Weights of a small transformer language model.
Architecture: no biases in attention or MLP, short convolutions.
Training: a variant of Adam for these matrices, 309M tokens, 4720 steps.
Each number is 128 + 24 x the weight over its row's rms, rounded and kept within 0 to 255. Layers, rows and columns count from 0. The size above them is the row's rms in percent of the matrix's.

# layer 4 MLP up, 384x192, rms 0.12, rows 180-185, columns 0-191
size [100 100  97  97 105 102]
[[142 142  80 129 159 120 125 123 126 132 106 162 143 126 151 126 104 114  90 108 116 102 109 103 126 110 114 167 101 143 161 148 155 104 146 106 181 113 109 119 143 164 103 182 135 111 149 107 147 115 100 102 148 161 112 109 150 129  97 132 111 131 152 141 163  97  77 131 137 127 152 149 140 114  95 154 135 116 135 122 141 141  88  72 148 127 136 141 122 156 162 162 128 135 125 149 108 128 148 132 113 154 111  85  98  94 112 102 127 136 103 136 120 148 148 123 166 106 166 114 146 133 146 156 151 178 124 140  93 165 133 114 118  95 137  90 163 158 140 118  61 156 121 146 128 159  88 184 133 157 127 126 166 105 106 132 111 146 168 125 121  98  96 120  92 132 137 127 109 129 130 118  87 156 171 138 133 186 106 129 106 153 143 145 154 101 132  99  97 104 145 139]
 [ 97 120 115 141  82 160 135 165 158 112 102 148 105 151 161 124 118 115 106 161 143 117 119 104 139 164 104 122 130 129 138 136 138 117 150 122 159 133 152 101 118 110 138 134 166 102 147 115 139  63 149 172 132 118 142 138 141 138 117 150 152 148  98 124 123 135 118 115 158 127 142 164 129 139 128 109 184 126 148  76 119  96 131 100 138 172 116 153 140 113 105 119 174 161 126 164  82 114 150 146 114 175 133  99 110 123 113 137  74 122 120 138 134 147 131  82 128 159 119 102 124 138 127 145 119 203 124 144 159 159 120 161 123 124 127 158 123 168 134 137 133 127 125 145 162 102 134 103 114  96 135 150 133 161  75 170 141 123 128 142 147 137 168 108 108 118 107 102 115 113 133 123 145  97 111 167 133 110 110 109 173 150 120 121 153  88  94  77 180  89 114 146]
 [107 151  74 129 133 200  82 165 121  98 102 141 132 142  90 150  79 104 157  81 137 139 125 115 155 111 148 113 136 140 169  65 135 145 102 156 103  94 119 112 133 111  94 112  88  85 123 144 106 107 107 116 109 116 145 139 105 109 139 124 129  98 151 144 115 114 127 115 124 110 146 112 173 116 133 148 127 113 151 113 116 146 100 126 143 177 122 152 140 155 150 122 137  85 104  96 152 105 112 151 101 147 155 125 130 127 114 138 119 100 171 118 136 108 161 107 109 140 116 150 109 133 130 100  66  93 127 127 126  95  91 158 109 167 113 123 171 168 118 101 122 143 152 122  90 146 139  97 112  85 176 142 163 146 126 127 132 125 105 115 138 126 136 156 123 112 147 156 105 136 137 122 125 115 119 103 163 130 102 122 148 168 154  83 106 137 148 122 106 173 102 117]
 [154 124 140 154 131 189 142 137 135 142 134 130 155 115 153 169 167 102 182 130 153 101 138 117 127 126 130 166 101 152 164 127 133 111 137 106 137 151  81 168 119 153 134 119 139 143 143 132 149 102 162 155 117 173 152 103 150 101 134 136 152 162 117 143 114 132 128 104 138 160 110  93 135 104 138 120 143  83 123 101 135 119 107 128 117 104 112 114 148 122 128 141 100 176 139 124 135 146 113 138 158 164 107 170  82 127  65 138  89 172 118 162  98 121 113 122 129 123 139 137 137 141 126 122  73  98 173 153 176 124  82  98 151 127 118  67 150 135 141 138 111 140 160  91  97 120 133  85 144 160 150  87 102 118  91 101 106 127 127 140 141 140 129 157 135 127 141 115 118 159 149 175 142 125 139 122 120 178 105 134 163 124 113 145 127 147 143 121 174 115 136  98]
 [ 96 146 116  58 123 132 107 103 120 136 108 138 159 107 183 102 113 117 160 105  72 142 116 147 106 112 129  91 151 102 133  72  95 136  74 124 141  86 119  87 101 105 110  89 100  89 126 153 181 143 140 116 169 119 110 140 121 161  80 149  72 156 104 140 121 123 136 158 155 109 135 152 131 156 149 117 116 122 110 120  91 128 120 160 107 123 104 121  99 140 120 143 129 115 137 122 127 113 151 157 165 146 128 147 153 146 133 138 150 144 127 127 111 110  87 129 165 118 122 106 113 114 127 123 138 113 136 133  98 147 166 156 114 110  69 124 145 129 166 151 105 146 129 123 146 110 157 126 110 143 119 109 113 146  87 122 142 160 137 122 116 141 131 135  82 141 124 136 109 147 126 144 122 156 114 118 120 157 201 106 183 106 118 132 108 132 123 127  64 127 144 119]
 [134  77 159 144 136 130 164 157 172 178  79 143 102 146 150 128 102 110 127 103  91 105 107 146  97 151  91 135 132 145 128 140 150 135 140 142 171 113  93 147 158  77 107 144 116 144 155 129 127 167 164  89 112 116 156 147 136 122 131 129  75 101  89 148 140 130  92 131 121 120 113 166 153 147 100 143 156 107 143 146 108 111 132 174  95 124 137 138  97 134 147 158 160 132 118 116 132 176 147 110 127 120 151 138 127 147 136 116 156 105 112 135 150 141 120 130  96 124 118  66  98 149 128 131  99 125 141 113 146  95  99 153 129 105 128 173 123 110 137 184 148 145 107 192 104 130 102 145 154 138 119  82 121 130 126 168 135 156 109 151  97 133 101  89 158 139 130 135 139 120 140 146 150 149 104  95  98 105 163 165 114 116 109 112 131 133 145 148 122 120 137  79]]
# layer 4 MLP down (transposed), 384x192, rms 0.08, rows 180-185, columns 0-191
size [100  96 101 102 100  94]
[[ 96 100 133 120 150 108 145 122 141  84 127 138 122 172 139 100 112 154 124  80 141 207 131 138 127 161 114 136 152 118 140 128 147 131  89 127 118 102 131 166 122 147 121 125 124 110  97 126 108  83 131 140 173 137 145 105 138 117  96 120 126 138 135  90 121 117 156 137  97 171 130  88 138  80 113  98 110 127 117 116  96 137 116  82 122 127 147  97  99 133 101 106 116 100 131 123 149 163 137 110 104 150  97  90 130 142 111 135 130 123 146 173 168 134 158 136 106 166 139  96 112 102 132 109 179 116 140 123 138 118  94 142 117 107 122 147 145 120  79 112  84 124 121 141 106  94 100  81 148 172 108 124 137 100 119 117 102 122 111 102  90 109  92 187 104  82 128 116 124 145 147  97 141 147 167 116 150 137 114  86 140 140 122 140 185 112  91 118 144 166 127 132]
 [119 111 105 132 153 114 161 132 129 144 115 148 124  84 144 149 149 149  93 134 153 137 117 120 125 117 113  87 169 126 141 124 141 116 100 165 129 147  68  99 132 133 148  70 138 149 105  74 161 185 110 153 151  87 101  99 118 112 143 132 129 118 111  76  73 129 108 121 147 110 102 121 115 134 108 127 126 114 119 153  91 123 120 169 114 112 116 113 149 127 134 116 106 107 111 110 125 110 102 156 140 140 114 136 157  85 169 130 149 153 160 133  85 145 138 129 162 130 145 138 116  81  97  92 124 128 125 104 121 127 147 117 102  93 120 168  90 105 128 134 140 148 130 142  68 110 103 122 145 185 129 125 125 135 135  72 112 158 100 127 126 145 116 173 138 119 132 124 120 118 110 141 100 186 170  90 167 118 154 164 105  86 152 141 113 125 159 140 140 113 136 133]
 [139 148 149 145 116 169 106 108 150  94 111 130 127 153 114 102  99 139 108 140 142 131 124 110 112 158 154 153 119 111 126 145 117 123 193 147 112 108  93 117 150 142 153 113 124 123 190 142 104 153 100 133 148  94 117 140 147 165 119 133 124 180 103 138 136 116 138 115 149 169 123 173 135 156 117  95 127 105 114 106 100 134  86  88 139 146 134 162 103 155 119 115 151 120 195 122 141 153 117 124  90 136 129 139 153 104 140 142 120 132 112 189 123 115 132 166  96  94 117 152 103 105  98 110  69 139 105 138  98 120 136 139 160 113  90 131 140 140 105 141 132  97  75 114 136 117 118 119 111  85 114 178 132  92 132 141 131 143 123  97 140 114 118  91 140 136 167 205 144 106 131 127 126 126 133 136 171 163 121 108  90 125 166 142 106 104 115 139 132 158 157 137]
 [129  95 130 130 115 142 113 164 101  88  58 115 117  93 144  69 153 149 130 121 119 133 161 139 116 120 129 136 135 114 113 152 125 147 119 123 147  94 115 136 149 144 113 106 123 159 131 149 110 103 128 127 163 108  99  85  86 140  85 178 101 116 136 122 150 141  84 171 171 105  91 130 146 140 121 160 118 165 153 136 102  78 125 132 157 132 156  98 126 181 155 145 173  73 115 144 119 126 141 128 121 127 112 126 107  88 125 120 123 131 102 142 116 110 142  97 143 140 137 119 128 139 132 106 125 104 131 128 105 158 140 140 112  89 105 149  94  92 112 117 138 104 130 119 128 128  42 186 144 128 109 104 146  99 135 144 172 167 151 145  99 146 155 114 116 134 124 111 158 117 118  94 136 102 133  94 150 120 125  86 140 126 134 116 151 148 121 182 144 154 120 136]
 [144 130 151 182 121  81 104 132 138 110 140 135 138 148 148 146 103 163 117 146 152  52 122  97 108 167  95 130  86 121 126 132 126 137 161 131 136  83 137 131 109 143 142 108  72 137  69 125 163 120 126 109 173 159 121 113 105 135 142  99 104 120 111 108 106 152 127 128 139 105 141 115 148 142 165 134 131 139 117  98 153 131 106 105 115 125 144 107 131 113 116  81 146 165 110 147 131 155 128 148 117 112 111 155 110  98 114 116 137  84 145 155 116 119 127  98  72 140 145  83 128 100 121  91 167 114 136 155 117 120 129 140 121  88 134 150 102 134 126 135 187 116 174 126 121 132 128 119 174 122 110 166 127 108 121 144 136 118 112 100 151 145 136 105 131 141  97  88  74 158 125 120 173 157  76 125 129 128 114 118 110 107 148 159  89 107  88 169 104 131 123 150]
 [ 62 133 156 136 132 147 143 179 133 116 140 151  97 128 137 154 111 118 113 129 126 200 139 131 154 110 157 114 113 185 108 130 124  68 177 129 129 149 143 110 153 140 119 155 134 106 125 126 108 140 119 169 130 137 108 126 161  95 124  94 117 154 129 126 142 158 142 104 143 147 154 155 129 122 124 107 150 149  98  95 118  97 142 119 104 136 164 157 109  87 132 124 157 148 124 119 133 157  96 160 102 118 111 163 107 103 141 135 104 135 121 177 130 150 120 103 120 172  96 158 150 128  78 132 173 123 133 139 115 144 185 138  83 164 159 119 127 108 150 142 148  80 156 157  93 124 145  67 124 118 111 150 157 156  98 109 147 116 147 110 146 115 127 151 107  99 143 116 104 113 137 141 125 142 129 112 101 116 106  84 135 131 136 103 121 141 163 133 125 124  71 135]]
# layer 4 MLP gate, 384x192, rms 0.12, rows 181-185, columns 0-191
size [ 97  97  99 107  94]
[[140 117 137 125 119 164 137 135 143 150 162 136 150 152 159 111 160 115 133 116 101  97  86 129 150 137 168 103 134  83 125 128 128 120 131 105 148 130  87 134 125 185 105 128 122 152 100 162 132 157  97 102 119 122 130 135 166 108 113 134 168 161 110 136 140 163 152 120 129 151 115 134 113 143 112 101 152  70 158 141 169 171 143 178  90 155 141 137 122 154 116 146 147 108  83 122 114 155 135 111  94 128 126  94 156 103 115 120 108 162 157 113  81 104 131 121 156 149 156 106 129 138 106  97 129 105 112 111 118  83 163 140 152  71  81 106 140 123 108 153 120 112 109  99 124  89 134 162 169 115 111  97 105 132 138 105 110 129  98 105 123 109 147 125 164 107 119 103 119 151 121 125 150 130 129 134 171 108 123 166  89  89 161 148 158  88 148 118  98 111 164 101]
 [117 122  96 113  93 107  98 145 148 155 139 116 163 149 136 137 136 126 108 151 168 110 157 120 106 140 117  94 162 177 133 112 142 155 162 136 122 126 128 122 115 183 134 115 184 129 113 131 120 112 152 142  84 139 106 139 123 137 135 107  96 150 145 106 129 115 120 136  95 111 145 122 100 140 125 166 135 145  84 110 132 109 101 143 106 126 133 102 186 103 133 102 125 100 150 126 111 172 107 151 146 125 102 137 144 114 158  97 129 174 153 140 158 151 184 144  96 145 129 137 116 105 124 134 117 108 117 102 143 147 128 163 204 140 144 157 141 146  92 136 131 127 119 140 167 158 135 114 126 121 132 108 121 104 126 151 145 151 127 124 126 104 114 111 108 113 166  69 105  76 141 109 132 141 109 167  80  97 154 150 115 182 118 132 185 131 143 190 110 109 135 151]
 [ 74 113 124 159 121 112 155  59 139 154 158 141 129 138 119 156 152 119 160 150 121 142  96 161 110 107 167 107 144 156 158 112 138 125 143 146 119 180 105  90 123 128 142 138  91 149 135 139 128 148 100 182 141 106 111 114 116 119 136 115 100 127 161 103 132 105 121 144 139 152 139 127 120 135 135  80 152 126 130 122  91 153 154 114 114 137 123 137 157 148 103 141 133 113  98 149 142 158 162  85 108 138 131 119 124 128 107 148 109  78 139 104 142 113 136  88 129 148 116  96 167 141  68 166 190 135 134  93  88 124 137 122 155 110 114 109 168 191 119 129 162 139 110  80 124 135 161 162 129 105 133 117  89 128 135 140 144 111 131 121 157 139  94 111 140 151 146 168 130 119  90 154 110 112 124  89 161 128 135 109 103  99 118 145 132 152 135  77 166 121 124 155]
 [ 91 137 121 110  99 137 142 132 101 142  95 140 109 120 179 137 136 129 150 113 100 131 156 159 139 157 154 126 102 126  93  87 144  73 136  97 135 138 166 113  83 160 137 145 147  96 121 114 109 134 132 143 151 109 119 114 114 141 163 115 110 144 137 107 153 107 126 139 114 108 125 138 132 117 110 123 148 130 141 113 110 138  90 119 121 125 112 171 132 134 101 167  81  90 126 114 152 155 128 102 139 156 119 104 101 111 119  97 118 127 124  98  98 169 109 150 182 139 103 113 139  81 115 120  92 121 116 124 109 153 123  86 136 179 167 164  63 110 175 149  91 118 100 137 113 125 173 100 126 179 122 122 118 134 104 164 120 156 139 146 123 163  99 152 106 106 136 125 126  93 120 167 172  93 125 139 120 146 150 139 164  92 159 129 124 144 167  82  92 135 132 128]
 [137 120 143 100  94 119 124 124 118  92 163  88 153 106 148 126 133 120 100 102  95 149 146 143 157 101 143 120 117 155 170 122 171 107 144 144 130 131 125 148 160 130 146  71 105 130 171 123 137 105 111 118 117  96 133  96 128 137 154 143 102 158 119 134 157 119 112 154 120 118 130 143 139  82 133 138 145 155 136 105 174 121 132 118 144 112 108 134 176 128 135 144 123 118  96 146 160 135 133 155 118  83 136 143 159 146 140 102  65 107 125 157 130 128  90  89 146 152 156 144  97 127  86  78 122 104 144  77 110 140 151 101 136  93 135 158 196 112 122 122 101 125 148  82 133 171 161  95 129 165 131 139 144 131  77 120 104 116 133 142 105 169 161 129  93 116 114 151 115 180  95  86 174 117 114 139 120 120 131 119 142 129 114 110 139 134 156 163 125 146 125 151]]